From a checkpoint of a small transformer trained on Wikipedia.
Size: width 768, 8 heads of 96.
Training: a variant of Adam for these matrices, 1054M tokens, 8042 steps.
Each number is 500 + 50 x the weight over its row's rms, rounded and kept within 0 to 999. Layers, rows and columns count from 0. Numbers have three digits each. The size before them is the row's rms in percent of the matrix's.

# layer 2 MLP up, 4608x768, rms 0.0243, rows 4113-4253, columns 288-335
104:435497554550397536489497521539540512445547496435483483520559512500434480547464521480370473528400443459443486541475546424523492436556481456560471
106:500417476534512561466505430460449494430588389457440416482495515539538487501456551568501522475477485515564478466578527508513491443529530499482543
112:426419531584545514600578471451499580485526495470544650451587466407490515471487456473534516387561600435541549512517496534523501428494590596457518
094:513523594572520508477560534431397463464473572548479454481536460564485512535415470522483456515521503591538541476600415531477461457500601497470476
096:511501515528537481485521530527514571461492502475552567495453524461478540428539453520572502589478553494525423515430558512499527498430437507569502
096:501482486588510589492486511492535383629460554559412481491439465392516460550494506413492419605551445466457545489453496530510481449432511434553549
100:508467556562411449468632434393539553520413527466535518489518409544454512557569555482510537515464580478458421522486587408557508439433405513454522
094:559520469452515412498498600545544521559497427629508399542506516527434523522494545462517505453518501453566543493481526523483527498482488507551559
090:485562556493458551508399568455531452437600458517452550482576499528571488531468551463484542535496536481605521501591504532497528491373523510496576
108:441456491473456498530494547465518526493508527466577404506517541495522477375532516475615397544408503479491469525523473461522542493579578508452566
107:529485401502464456549439519514513482548414494477488392542525508449452446499453505548560411440508495531520498598546643517461436512570495527497516
094:454426496482515492416452532500543449424514466618556456507381464424467469484449547481505527436550505565535467507532559555365510517425416563468526
102:493550481452543439580497442380606543503541570466528410523454477563502479456485521509499495495469523464438508529501468488467493484503484573486492
094:489467494487445474558555483438453478546474536614475527476531455480526519471646457476491465521495438570448500515594417452522522497495504433464542
102:436520557562469553517543520523458392466508531401460509563506486681593490532553564581495548578489616483500493572486539467507454469523616559496444
108:510475454453538443517616516510511459483564437524523505591484468463581471545568525384597503494530598563507432441517426571555496457478476492515487
099:393540576498496501489467532514527555557465494427561471537416602498562495496351486443448488597606570475554437538452441583573499485454463501420521
105:542446519472440603469411517573453445501455616440508518553493424535595468442508470490528522515440509535541478576491391509473509438435577517504472
095:496453559495508523462458543432579511431493551417564527555520457576439478463462494498498647448446492435587413484587456475590514513422533569517504
097:496471472487541521515532426511484517578490509553461551501523410533567494611469543521502506597498524503495519496480521482464475448478462450510537
105:493552412456548468510480473506425573530441454407536554457469427587543447497484460436455544563460469538482444557463600560397571494544456488427460
098:488532576508448483520527508405584444515434490540482624464437423462548546447476438458472475516470472499518506491500522522462593517400486543508540
104:515479537514521465536516500425540432543504531522435417557553468535551551422506474559535470483603522461457492586515506522477451468489452538536546
095:528506446372563486573538501542427565512489563557410521536563496483503538483484504603393507524596519523555490475605415581467403504466571514503579
106:460493489532469505413546461491448546522508474464568465475482569464507476508455503532560417521551487532529559533513637547429405515512628446501507
099:538451460451453499516485429448465493414506564567452477571481497501475490529469535476518546640473516570523452479482542549511375432505531460477468
095:608443492542462618384475428632340576554452607617480474531500473512566550493495525429546518469565493520464578513535463551535478524509532524543508
106:471442487466425530489407462515521552511472470520523487415472527438475523454502568468496478446468535443560428459492583474540383466430535407466513
106:434563540487480504459611493509462485565502515521512496452433554514520528403448514476423476689618510517548602602408478564489598457525524560413448
102:488507518538475540522489429536458501449500511467655533455530537478419543481434451501469554519413535413490528546545505434412569497486530509525594
104:521499444506421485530515501412564458502505426482547491482507544537439475572421534518490575551454521510541454534509540464481473472535558468454597
098:486540481537500489448508449526428593481568460513468477393505421514467532510467494495465543434545485540609573523492433510558506493495463468521539
098:540531471482441569591549471523517477502464485542560427542477425446582464542478469584493494556422526483455524432621469557474478429449484474420451
098:419433557432565499507616402565497453495470566496403514575593444464486510514460462429514570476562495503472568496518501452409534459467570431536499
095:483544450559505465404577473524565552508477458462492514516528588537537534445574554374468535546472522526507457531434441504508622468467583414520467
105:538534563503487426560495592454504481461566394443449481515473423446581489557512527588552507527497524500550390575494482481480579491398478550542451
110:383525456525463518485469520529486451477531416589477460482485475549511496535515412483577500596390565505564455447483477469450587462556364405441599
100:506498472537490492481476593513533506524435442452578518505524520469556530500562564470478435457511533404441454571526509484464529458567505464503562
094:512422510562508525497508469567547530542517517490527471483634524474444494491503613514467597478427573434488489463549448448495560491552573476566511
093:486424470431538522571489507446498530501390545553461452518490469462549517536437518496357443523484483537596481551498558570440413411449481536418536
091:530493506465493565435470516456486526495417580558484499498468397601538449509593449441484531532535499426494507405503498545492530511581491568498453
093:478493549595512464463485427443457511467369467540537481528540529431518522518516482513466500594590521537507485442560475432531559487393532496460489
097:519390444541580584575477557487502440464444450508523534568501469481505498430489421526426461553507513461516518488419456514427504516492589505439431
099:493533533430445485491420514483494525486523462498478507502484497520520428487510641469482536587490545418550415537629519452444536527487478580474450
096:531499564456362526593553426464465511451530553482523565496566557466406464485537473475472571443438526403631485569611575519422532465476569497497481
086:520441495493482519493562424537493508541578444490508492432563414404525561529458561468445431603510536531457489406467541579490447492457526452414562
097:511448583508455460468479397482582532512520513510465530539497559487486462455503557455528513620522454390450528492420481515464479417529470415637420
091:571470517402500572500527456427392484463472482547532463509585479487519552454396625523666478453447538452529495489460543495531438491547463508494491
092:480537372484525550470551535486458466414423522513500411471456422380454473492518549482475538543515451537497498486447521492450507502490493456402598
093:404447450628478491530504469511567508487479433415463514492533475505455423551499528612460575588479499426512511408450444545477517437523550493481496
098:548475487551537455618501511407594465471459414478438455456550569402560538557485528488541458496396534471502470393500577537455477431575542557446535
102:458491444525471541528511454522552365511449534612384500519543428485513539513494479543440472483539490608500482520458427485436515401535547469510504
107:602435512553440535539485478452498515550503521497488412506452545524491523511521518633542501508600551509474450497503542475530577446480566486476493
097:449517538486485508527349512473636453606455441447523437431569480479527450475504593419539462456523570582438487558546513597516559492475524469468472
102:542410423462556519572529512460424490505519584478646510466441493480512503576491463512572490496533454531516490469536522509416498448481506508483456
093:477417484463467497548507551440484596543434462556589398501458446570559470529502567524466545492540567520539466504481472517448429404544511457458525
103:521443525546440500464475500574510543500500520499447489544444468563494539437488513490516505565446494458484486519515527567386451486499465490584581
105:498507473480547519525510430547412486490579577502474461469537556580451446505547419328524441463439521608461522556603526451505493470512512572516555
105:508489461479574519442454543491509497584438518534477462558465520509526408470538514582533441505542500512516508548569490563379418496422478552415558
102:475511548508499557301488464479594477519476494436511492483517507521533476495474545469454584534457525428469559517496492601593489494519453469437493
092:478499507576427546531472516487516471505525541573498426546518512551618534532452536450476556459534525442489511429450496517460493498494454474433479
108:436466591471482463498526486432479449547427501456473486525565517455505451528524540598462502574571527482457540532498429547387518486518525462482495
102:494419567433492521544517515545543491537538542482439501489555617498508485548518507491499512517570518472606515517519513526582535505445475470519611
104:480489536464435464470511593467520444452389481546555420461549503435475514466475538545423508435566530435385505491567497475508488498550440543439597
093:521483544511517458541478487490527552497504504416501473449495434497528453468432499433484489463494566555470462461520473434502539488490532443499518
108:532498443557475626448536522546470549567508529455617486478496507527480440502561484556395471552519545466508502470525550503483528423483547414530619
101:472518422482435533517471481454491536468567484406529546543527460484592526611455532445592543405554542505571426562538568530585551460533514520445516
098:536534575475495454479469547451520476604504493531528483485508536391423416463487616464499590570566544462432521497500431527455532474522549505479511
096:579475434506490589483490545466459501577527593415546508484454524470582552475542544430581469464538497428533525438510548511418576459445450524611441
093:508499497471469568515509515446521458511533454515488496547494443494466429434501489434470552460500553530545441567381537513501505455450519626498454
095:423405432441558646478534466509482531523461486544463508477551550514566409449447511485492455516628510439612393494460512502547494488517564481420565
102:582464564461516507522552547520506529488567600433476479467530543522586452481436545490549409563441548511474556524507462532590493470536576523532532
094:435447572482524546460569506504494426485513526440514545400492541473494437381482505505458435522517488522426455532411412501560487493431531533440506
107:425454506488506502503458524443524503557548527513494452465502455511435444422497441582521425460507539448487485515510521483531469506492491489516499
097:510506510558498584460457474465459516480442517620525531565523449435510462496513488481482415512560540509543498505583497503468507479446514547528526
102:562498474464567538518449516486478474459555576504529486570564452499436464526529439562437428490623534497433447411511509450465558469540517479502465
073:518484586582522493542506470445553398565486511580564469491552527485482488435547552441564468460486506476443457558505497535485505474523510404532471
100:447503517448414521385493422534589382476562433514508475461443463499579491550490540439555529557596463511505555478506575552577534436516523468499488
107:512439541399519501588473606593377494485495468458528515499480451387513468457580421467477454447506543452518543505589436534481529445574600469490461
100:458455461506560485517548510510465482505422508494488514465444610504545512514543544498526441466500499412549431544511481540530482458435502542478559
105:491481563487407586449558450517573596473437460522447474431487532545450518424544453527459525485441505510558463434559474437467478437547467502461468
100:452467423425433536443466510381640530537531540539521484592509463464512457456495602536439593547531496548545511540469505507443496394435538485504572
095:395557609489509484499451444507547490456479453533463496432550545550469515503436571561541558509558512499514536498395559516515592473570523520568485
103:608413451479491510497516530417519563423452450528489510540453505609390457499538482496503428403538533496465412599474534501507489414446531529563458
100:474446475547500534460550484428355487536528521458401461397578451485526449527435569481461424522610575528479614592508538452468531410508474506592553
106:453500568478481468534488451428619505504551555536469535489441512484517501597438551556615508581572534477455485482584498566505471472533448454426476
105:534515503508499577509442445533554484511438492514454522576446517512513477450549418525526515504471556392516526520499495497523448500451515593518477
099:556509495514513543538579621502497420481480450547508578421513474524458531566469535523466620461565543453517512645596464484516473449461476571531478
098:478552458568507500528463533541441428574447487510475465506470521516467509540556466556508551534554536480593505500465472480461479444520487444532407
111:465449493531506599532493393493443513485546544573594484561514587509568485526463526469489485537402492478507619375494501499405524405474488355408633
101:615511553432535441542522521440473518499395522592473498606546523431479559470482479450544500576517591486528415507523498542550424438377432432539417
104:537509498510476491443426527493437493529498500502516456522495502415489454487490478585540489435457556545514465458469471499460520471517522584561645
106:458484460466512527451415515502551560475486510450484460491557503479543403390502536584497592510492572515578447568558514614495523397507458614584441
094:463482466430497563529470457519459473426566470502497509493492436435626541596491457536518490584383521421537516425479563472460426443449461431478577
099:495505561521499460522540525477544464463460517394603447522542620459531472498496538515410491642564505471468499468449431552538502487430476435513550
100:448473654456471421435377495464501492531513570512449471581520412468527542493548558529469617578490517393528543481441440497524398457541534482497484
102:480456587474598496447450512440466466561592464534503486557418444549549491494493493582512478521444527441489497480516472558434416448445569434503573
101:582489505538460506466466458498619467486591548543465479546490414612415441530455513526473474616599629501478525440487504530533495431621496525533518
100:518469559475530564416401409504521557490458540533471557434515671509473505574417530456516502456585541510595482511493454443559525485440458481519503
088:505549507391579533503574514485513520461513467568493488486457504500517446379534496503538461479486544548569503583548476527493539475496436452503572
096:460465500559511574497501461402524476488516465525466588432492499452455609622482571603550490547530510521532532410533455480495447497383413422493537
106:422422524535474494490475482471549485444544471418561518518510497519526421505478544555554521579457530579486498566527439547452445460473465432469539
102:475479531529514549546441415533516520537511499438489507446608447524546504509543567460425525418578508567480463433505519480602505510581521565354519
099:547408617479570483490531562483528584543487503511481487501458459576483421543519562502564576479476619437441454462501533499506503473457538579464567
098:458467528460476518460459522472508540416503510447562501478492482372518447499559448486618470530529483535497444451446460552521490475445533573614593
094:520497451532562599527524488464593514560523488536529531475497528521588497558509481421626414473477444548590555474513489527519560489384482472478457
100:497525482499446542558540466436575463485446584538466527527463542480517422451502529466499500481459516511577477567488369543536484513486590550507509
092:531518446461564516557453433575556462459546620422454508565523444561495503532437557499470434527455501534474503581523518525520476494471490464420448
094:533486508500539516593516514505546456420533538435550431503440515462462492508457442438542510478470499529519574544431608394501572476448473409522550
096:459514535446526480483622453535549498462456506536523545596512516544672463552500467640412501485404510473510549525446568523559576479388522480513538
105:463465563376542521522515484456400397440493431482456585494520404541462450447508450539539510530519491488564531487454572541484455508513456458571516
090:485599454452531490511440523499530553418484550506541431497444523514514510544510505576503481543554523476522555528424504473509499445394437477471496
104:416511515452398526523485562578504515492442565551623484477473525535477504501545576514477522522475566382494586547535499608551455466477431534467597
090:518427497470466482502555535522459525484433474443418479550549442423462430499450505539443457471548517566525522440462612489501514546531452455534500
097:509428455486539544523542521555458508523521506530535536601498581383490581434450446443425516519388555558494442464506473611347496435528472528476492
098:513445530532430477445582594465558462539503568507496467547510517527510540503533524542483606546545546487588537531505578462545485495531586505582524
099:450473513501492662533404578459528479489503611569564480521506499553590533450424579479545495485511554540490517483553528496568392485465416485525617
105:499475442440567499432539556465489531526535460452490464537537465470512495523473397522412483404482493481515426453405549520588621496576453564546511
098:472477599479546466516596423465529512498494401476506494540439474569463533474532484541452584538503501487526537480450494467435406515508592520427538
103:509460425531433486517505474437662480541481544440491517537444494611466513449505471480514525523538508479509486559415463461540510498427539465489469
111:490428540564470501490497494545539383462522548483557381538534514483440435483399568486529484427474514434459425426373416452447532479545564534441553
098:449524532415525610516524485383458476500546524563536620370518453518512502449537479483506565414500539504555554508508464529489393467477550450461483
100:555550424542432508502383603501501553526486502445369502553531420510562498446558562473493533578467534506503451561531588553497516419462501518502503
103:588461500492542484431547472469373477446452486612467496506539475341467496550444460556515467623459535457544438535443517457499455501445494473531494
104:387516538555410501538500483499544553465538441507485538417406469583490496505454487449517539504511536409466548444519489465480485467458505581435443
100:358485557538565464446424549414549414518464479447456480538475465594558516523490536507513476514503569490590458513538499557431522413573493491528589
096:444491438479471461510509443516416495566479514538490462493559522512496499439423558440503523398517539447504481461555538541416491473386510497526532
107:446449573448443455564470450424450503535556399506500515436516439464423492536462505518569537583424480512595498485462438423553547469554435580464562
108:555406494567537526605486475373468479515475502462487476463486500507486441570619536499443467525463509643534454500429503497384486468554436479557486
105:543494550477457511465485550544480472498455396537531455553429480535517448565560495430603562441482551439535429486439505489546496443456503520469517
108:494476546478555563546541529510508395468483567524431542517571568424498528555480501528475532487514500505508461418606519439467416512495419477354542
099:461471494457586596575547530509517496496570498471434454553472388495476503498391503418427453398422503488508464418460540446461456446456466470504544
092:496523537485451559434394510526518564484478513517497554438445388434646469408428585540501488525438514489472554538480524577513578474480525505487609
098:519412543596496607571513382548543509504479418486522453517582474465534483594498451444500529562514533446408591503458529495477611464524477440432481
099:424456467547486520419507497522490465541396561457535505556546477479585470523514544573518576481473522536576438455512454535456505501599553483476487
098:493478505545460644455462527397500558496571539530497551494577487507595467436546511493499419522386541603510518437434454463478501476481485490518526
097:492573540484459526441511461447599437472515520490504483588557564461477463513486546430564448528472503415482476441523508370522592443436554461492474
097:443472560460473558388554515492553445519422609543461544465444513530452457487518468486546459576486550501465495553482554578568517490476452589508512
103:475525625496450484469431541530495576522466525542528466444536452507511489459483482509533541512484619488505570493477487536557521480565489480454537
102:462527368461485621457506414585536482440516581407523502534476469538432503484550497466521468528441515572500487582463550603448521480578525511434544
097:491439448447437469577531561626537488507567528573605525515489495537483515432379523541480525409562545440414414482484447424447585449550506531478390
# layer 2 MLP down (transposed), 4608x768, rms 0.0185, rows 4113-4253, columns 288-335
104:471477468562509565503518509557544490571553529465459509555456583442441452509489500537468677605442576450472433597536510496558505452499532514605510
112:600497417517470496493517540441485381550484564648451496617516477540480419498440540487468499597456514527449502480569492491496474451410424373510519
115:418516469436454524587492495584604559466562518500468483539598576407470476554595567398472553602471502520545597503483443578460560552510403494525573
093:519506526499567494492474547528541504459552552459434562492495587510512526506429493541536543444611464507477584480503493497486574365519521413507522
095:506580432424499548501527504511545466431552551491535547418480617593565503497635485494551611522462493491540492400533528601458511477557510446612515
093:531469543486507490400467502534562516543454556475359458520470482468542466494516514459627515516561434499360500474467512485522586505424533475448508
104:479491484466502477603497480514492603550502584464596513424457511486476456516595488512478501429433552397531528402509508465450568488540402523476468
091:524396539561507590533405593435505586524596424491514515600520557534471531463462459436455417548606479532414520462538419458449525486405586447570455
090:472557441518358430523624475515547513511536513371524480538584414509598469500443481482551476479453468502495551491435557518462503543494447481482525
110:486506533502401527497601513472563564500531532533463451527466544479536485407518465552521525515476482399478501519537471414493432444527498465409478
106:485573564448407496424446534502527490472543518449533425492479520435572492492495546462567516517569478327550498466505474395513541499437506462494481
095:502505488524484418456349497464513426490561491484521522458472433534553470438490477622502418447581540536487452521521463538510536567540575490502451
106:413436604537511536454449477486420569456499522533460470458481491495484479564523397440574545564498476579508515496512519433505475427580530503482421
092:550476512447429547504430391556526573528368588531547505454529515527550587466416495396455482465487499495468469512569433533508456556548532551508485
100:457431431456653427464560578463430533514600475558545542563392556425558545480548511527503435450523533480442436472531450470538457551514440465528591
110:558541547498517505436606455525512547497439468466430483563387530462546502488545616459405539461445554464448434546567527475516479466584568548476570
095:406475517493506460538474449568553461572523519492434460450452490483548475397501463493484488628524541538442519540423371502432445559505524553516485
104:492446518508517482550541506580502454441535518494551548517461532552508437504544640459575522490538493533496477527499541449480492516615464517495506
097:455460577481402559417439565524607509413475511422440493565569517520470502520423498440556507503518426486437485408569569455518545573508533472454536
100:467479485412579468490533560463473487538544484548465435468435450540503433512449523480459527520544503476379498496516425508530479394511523519517523
107:517484437559509431502452418579414476514513502512491538547470405513496525401565538478585570471467469602591483475483419494502514456517492546536441
097:525449447575503429442499460433497473568496516591529470501425448524545565474480439555497421439484432540549422543655513556488477568505427500390463
101:475436516498390489455441569480458528471524509530534584454419417486392520456563508533491533454440495521514445598458448512591619473497520484538503
097:428533608529537502475497492521508550355412454467414475487530473502528403555362511495487518483503480501536508524513426519505483509433579542445451
108:524498449464464364447498366423484580488515497414519484575538481465601479496513479462437517490557496589482478576470563552429476520475507496589483
100:496415540471426452549533527495542495481474571543444522487495569545365521517421466463548522523531457552541544476467522585569454424422580603535458
093:587496551553543555514442457499400464483565558472463418545544458511457478552411459500520520547534511584525576538552439499487464536549472472413512
106:612497529517398469529525513498459484494490519599506597435587632467477536492531535482465520479451501543556529546448427644510463482442500445367467
105:461512421494478456506544371476559499513404434465538458520486551471535483480527480493472488521522491492520448498579529440513449591494444503515496
100:436505444498528548498500516519453554531441592544399483504591482519505538429537417560523446435532473490488542497532538514429567428454519534445508
102:569450504550550426453472501492503424479454414509585628488503487489490505471449480434456464419472498589489488469476474558505450499446613531475495
093:512515521511484426466438494493467589490572460503472477581567370508474505518516512560439557464513413525497443468515500503483534543455478498420505
095:480493480554560499464505546504468480510529537563561455509582440576474453533506546545482548483467495426435472486421486480502562483601511513448432
094:525517459448533389522540504449581527511477502595489529433511507468464495554472454508544483506488565476512485518471533451563479530580504563434496
097:499458491490547471539525587463480481476562463514434550531483568582494471473565436444557435534483445515410534513446555357483526411498482606503607
112:389428499455486522501511459524474577523503512534472459445462498578500524357411457430500523531559499557507517535567532552486568453542458509453534
112:471558401389541534519491604538363491493563543478530544510551559528489441483497452503537463471475562471431491439441509425500500465497598417507513
099:384517501467500576510578485524525463442401424483443505574580537560616471471553516465517444550449432452495549338503524504506497580484512497493480
088:458532476490415491495518574511441463482519493567444366519394509472556451500568603415522495450486477524511568549608478488472550456461359515471586
088:517510500560533471557447458585485523582510368590546456496486529380591430496479542639468460411476465488546512560415487563462477405527436512487463
085:599561462487527495491553501490421470435392479429526387437552486428492503506562508493513459520602469457606455492437442538523461476480461520464467
098:469389512509445492485560495514613472523456533461504532536503570482508512468479565479492541534507524491537531463501393477544495453521530526541451
096:491498556590504454506468521520497534547485484541559497404481503519529406594498509500564510566568493463458522603555469547588455514504520488504481
101:554525480483454546475529466521452555526646457594479468539519427611600500430483471433469543469471573582531434544497534491521534502436441471514563
096:419485459519627481510529603524499485478497533480522604514423423443476491458450477471465533479476514501485494505516515527556477499532579521564546
086:594505508457550458529485550578456361600589456474410419547497387476556462463496445509516524496538448444553527505435554487497440483549490429450489
096:493435477540448522522359489420535594471459455519517487488473552440515447443472503500464477496480470532476523535545513525564467388472553453540493
086:533468458551556460494546570464469531513654379469574491504457515480395548502461502509501503550513460553474501522461463439487464460545503540350521
091:482498414516493538481468524531458518536485486409450600495484537442514525447502393511509603404497504529402512435511481451555468495519504522471516
089:465526487595498569474398402427506540428431444491574594461477590434524312480439495520456499479438485469511564526537503511512475446460513523481475
096:449532472458567483538462450443620380564499470557516485502520543385538456516552445520536587518481514469577467453425544519496469409582541571537498
101:530518490511594552519509673454490464527462552480494482401457511400506514537447472595538445509524422530518479542522444588487546479501492529485408
103:491517417552489492480555536539501471496504488506425529556479476433491551495518475552525515513496544415514453505530535475441546528429574495505511
099:597557524515459494528442567567530518490579454527411425533433485495481502526557518508500516558521416417396481524402516475462510543533545520416566
107:452487470479542441468513525616473518507486565484582495545447510566483532475466475524420516496366488505476418511522570478454574527517482569484491
095:495525566596490440577502506408497605521462527492439481504493569508447467539483491532470454447413464582478522471511527463592511373462532460527500
103:552471368558413468564482500526538519484541468438507529411520618389463455408457494475557514501405550466479496452566458558586494525417494536486535
107:388463494495502519482494440515528554487421482515486456554552479597598491557530471421468544420472497496406477575575476554524570568485490544519553
102:375438576493441532421568503491513550461504491446601583493521445377522383465392478541541452397403398442446458528429479491455554518532434534561492
100:446608427481524424448542482521565620520409499412503422608545442504524547509495440544538501589496564588456516458489559586532512440482473503458545
087:556467488514499536426457504457530429552464548503393446474520571517485446500560579455537529489564555527513561421490398495465465474485401508519507
110:551369546517588495501550475502483514482518523462518591428423518493381482426383501548404517501573508454396571456513464507456538528505504495573545
103:480531513536525497504544496541428433514405496438447458464495508534520483521569576539580494490458467447457551507454558501506531531507504473574402
104:504534584491527549398550504464478589493554501469471479497403465492537506483521516426527587497558526607425518460424460428382434442512520499486487
094:461555404568506385466443392472506549514504408475511528577489440512489550493437514507549497470514514441546492498471490492494478503575490473440537
109:489481537495393578523517487551490454494545441448436518483492600582535561517524536482503595496508504554388527483494511570543473536508603487492602
103:425491491446497479514523488442485530481471571486495487524609483580450540509449564533589545538575547404515450535567507468508541595569476580464533
097:488479476553524541517462579487534507467431417544522503504519526450507437502566431517552564475523480415535526500520539560467497431575493419482516
090:540454543577455507443502476543473500478597476511465481521608436516444474456481406537521565484494510531554517522490491456534467468593550471628567
094:549558483487486443546372596481477473539534526577548482459505514556443474394509422410467527527466510498389530433344504420498473522513496546434533
097:531486412568508513484398514516545477523450540498487535527608612521465518487387485581458575551495481525604479490331447540482495438558579527516518
104:399483463494497494574548460533484570507470473470497544540549589470576498477462571597536454527457475425525456454493514467491508508540517473489475
094:502512492467517457435514572535472520521428466572443519492437549453481494496512528535562369544468488511566485499415569480479385429660550515499468
109:515503521486459372538504513481485528624551448502573464544555524436516488456550502457457465540512515418498548509515603458624556621429479502447545
097:480477575583524495473402548449505455492504511471528314526430512489580443544500518535586497532641578548590469464523539596469482474454592503489623
103:519513478524528425529449555529595481441589453472510478499557416520487445472482521499495525540546554477471537480418519402503437564567602448512469
080:524473531508551486487526435521495462516513495506432571482496524520472432517516494499501562461466523447501567519555516395513511566556512459480503
103:402579491513400499435445458504583473467489491467463469514529483430525473484542538449567513515577505485489455501420513515505430445408552497462468
109:448528505458491446481528585454448580535527501547491363551531506453503543521523463537483422521493492501508552576600492512475498564574416554485495
100:493506465520462491561584611518462544530559543507523502505486533427506459531481442571485525356495494462486507498514484428501471483511473467607525
108:485587385486457498459402501492425569489450502472516463545525461510558535596436516489451479456491499515488514395514541512544566525501397584528512
103:431534435461512486605529484485501511488450457550479499539536506565455535459558500429448453453507497561449540480474540428481463476526486505510500
090:541466559510504513525463542490513521528456488476500435468524581448544439487460472483486416475511494504551535437475491509500519520477543515472494
106:557470471458513608456545559423523631492570587558515494440526520480490495481540542440531555504522478499421507527586500406496475476513550485570547
104:475507525481523506465454486401511504461492486502500535525502473523542472479441493406473503522509592442468496495524500535607539452489517462573427
103:403451452501508446496385431489548441529370495605402543408457494476562505526478508515569524502521505395541527467534504447498486455491483427426558
107:531462536531460531433450440463471492524446485516540395455473534521502523496587571479582509520433504574501543500530510485562544589576465531447420
095:473503564418558458451538557566440481504439502335524428502497479463514482395505453515635524511433580528489492503442542479543528532534535518552474
102:436458520438666485502493567529450552495508437470670448456497527552507508494497501530530552531458486529445452548568504465566515474510549435520476
109:597434433529537427452544436410452453597480564453506554560540439364388557552388473488471433479494398370537521457492481422601492441491574484463478
099:411458437528440525401498486502519536414452426451478503431513602507417526603417537437543494497486435550622513471528554523530576548503538515495498
111:508461505474534491509543492540435432534413434460479454488525469480427464528518478467387433544504465489556557372471442431523472507458581516526470
109:493530593409437572477491386560464457569477535451515479468487476584501523575538546556506530530558537372528503490437558604468523507458428463534453
092:475572573494462420516540551505455495512625470449536398491489433526586490417449494472486517494536487454483488532502556573522466489492577536503410
094:525455453517421478458559442490476561472388499507489480410410430404524539446418596573501435420540539362572552505543515607469539555530428439463463
097:564463526468501552539465584470476469529615478589423517509492532474549550554583445553433510495518547488574494487524537519429443528377425462484513
107:511480521527509426496526452535535503568568518484513540524493617425533487442349528542514502457513452517439487446440480540594518492505638508543490
102:446483598445472481461475526496475522531518548481425464488521445575492520537435495563497425582482522622489517491480549507500449467517434523509511
096:474499445504425459451434397445523561548425549516523401648458500520549528519454507480515472463440460531449465492529565448439459536490571405458523
090:463548478472608452434541467500482603459499457535537523486491419483432380460558503534562475505465531583471527463400488546459609461460462518557550
095:443473517550541503490502460437476567436582532685488511490527517502556454592481447551494636493453416444547536495516466461443482605509533333487472
107:473572559525480503549515477550511461499552471508526491497509461537554512465493549502528415569508510483443405500552549553439492503400441502538543
102:501468569461594538512488588512455557384532479461522466519414400496553534453464554413467555504481570520549523558560460512455666446503482484474514
100:458520390589502482427389520510562456525467540430444438404552538499512511511549573434536504514524530524490452471547522550449474473510543519575480
099:454564583521442509499564474557567519439359523496591373477524447449503498486497550524550429474481480472535560494532394460479581475426469490477495
088:518533491576524548509512522427523515489568476494518520549552368512472503521499514488450453447471444455498473479488504489482541548425443638537456
095:486480477508460548547477476482514501584427463469456487602470568426588541506433475473471537520467590545490495502542483446523583510484580589506515
084:460444507481495376481536514474520459528574471480548521521422565457526573484536509506503556458509554519535478473503484449512484376614579450584480
089:528462468611375540536441545438551487535491370504456539490569507546504502462444544511455523572393554331457392499507450529622487447482524522427526
096:491502484483454480568485546542547623537426491387575537469468560444421483437567495484546527450540509493476506479492607421485447484515475608421482
102:433478524449502464532514528426563373480464553545553495404467403474530501553502575401531439455499524483453546466417527509534441526459445519457446
092:453504441487546485557462527538480601611512517568530507499349493547563528474477506514460532489502494577597529551542459495490415481549523585513405
107:563520591465534570526564561480439499430448495436425436429464493567480507492510469561417453473599503520442498594489521516529449495493383449323486
088:571536506567453565419450559492432437534552443534414472569461504442551567454556520432496435469341473461510541502543417484515459519339488513445407
095:459514516532454527450503406482486498519496548464533442444386592352482507530477575470510586499471516556496576523501548444382566527493527499481524
094:550507465543607372550484481557503520485606442599531537511485549517490557498583416551514514457482476488450419510492477405455512536468497533480496
100:472430499558453387518519475499540462558558443464576536476475524490502576469531526545516440545500473565495533529533469530465453465510403511589448
106:404535465406512437420510553495587510503474441524436549486620609491465567482533529455493514541456534525507527535510454490436530499536430517447578
098:509566516516548529526535464509501474527471511545487497518493456468451500458551443543534525498508472444464526469398505550490386579514591454479506
106:518431510497513449498584419500536559441579475452432477506520511552497543537458517452572486528373449553518494550544530593495525493521488431510576
112:484409569524448506537501514491557457461474490364487454469493524496532548456489439548478481488450539447464526494517555441459481551575475583489486
096:501521447398466536476492400478473467478445453542449426494454551653461485537456456525454536510483506485493502455509515507529603477529373489398489
103:535536479543480549423488495530438532522528539514536504512452470498517489517496549503507486490455466458566497542477426501491459570537512477491520
102:493425495485386431502473443468549452515581514507517464384486531392540493493482594529445471506467573454405496542500464495518546535498464559429509
109:460575465501536443502443478482497446474490455460477374558544457551618460528485490453478561469490493491500572495534574520459479463617494503423489
102:555421496478541452526535534474528436513520504478422487483523540614516568547373608519519541577520512522493514531481528449486452451507510530567571
094:477510503572435534464509480421537501509435552499519464529545601475379515516483501543633460517560512336501528437501370491417445482522501436483504
110:439495500481416510489544534471546473467546489492635475503560517533446543473468507559505450554411548497539515542501468457528473543546507540425396
106:609512489604480466501522561487516427489377491581445508524489523494463449486485507484496419595498487566448542532482538480605528484479522503566458
105:513404548470418538480296618562498436481458410489497527526495443492398463459534522533531424456493487460462446550537400422497558540441504458530521
108:491476442499502514556487522474500511472481468482548488451482418471452520518426552530474461543499491518437600462645419493511546459529533553523524
100:523448479553515425465507534446465493465518490447458438546500523522465477469434482515430418433582437564581564600570483581562504500505503512519477
092:463539480463479476550497540470481633548487540500488445429547389416608557481564446540615396487431521398505576525491581576504578553456494539535485
096:483469518444487542444534483553491467499493479491552559592480531488428421513532438484477467564518400592506462481466438421566535555524509604507457
101:492447458527475503522437536581550522497545536514423507552570476541511429567540458486568488577544487425482485550406509443557410598508464578513508
100:487520590468473429556473596551450536561404406453462499586578521436512378501541478480553547489544565487519477552474508461529562521499476460550474
101:529555474587493519511470433456557503463497504454477473465549530546492416518450545636538411452464478576489470416428522442447524462578498548594538
091:509438509431523609491479496607480534516500520525497434514479441449541509540579500471601447561491527478515512449514543568492509491490447535450458
103:549530578431493513639534495514456496530516597540527490507425466510403499461500427438540459497522589455494541597528447514504453557546439517449455
098:478519480470499483497461502506621430521448410474577519484494432458557531539456426511551550524417497430578476573530412529553533486582534483542456
096:576462483482491511440549587562458509497491471545461576540535523498414505572540504472476599518616463530434448451511458504496425537592477495449476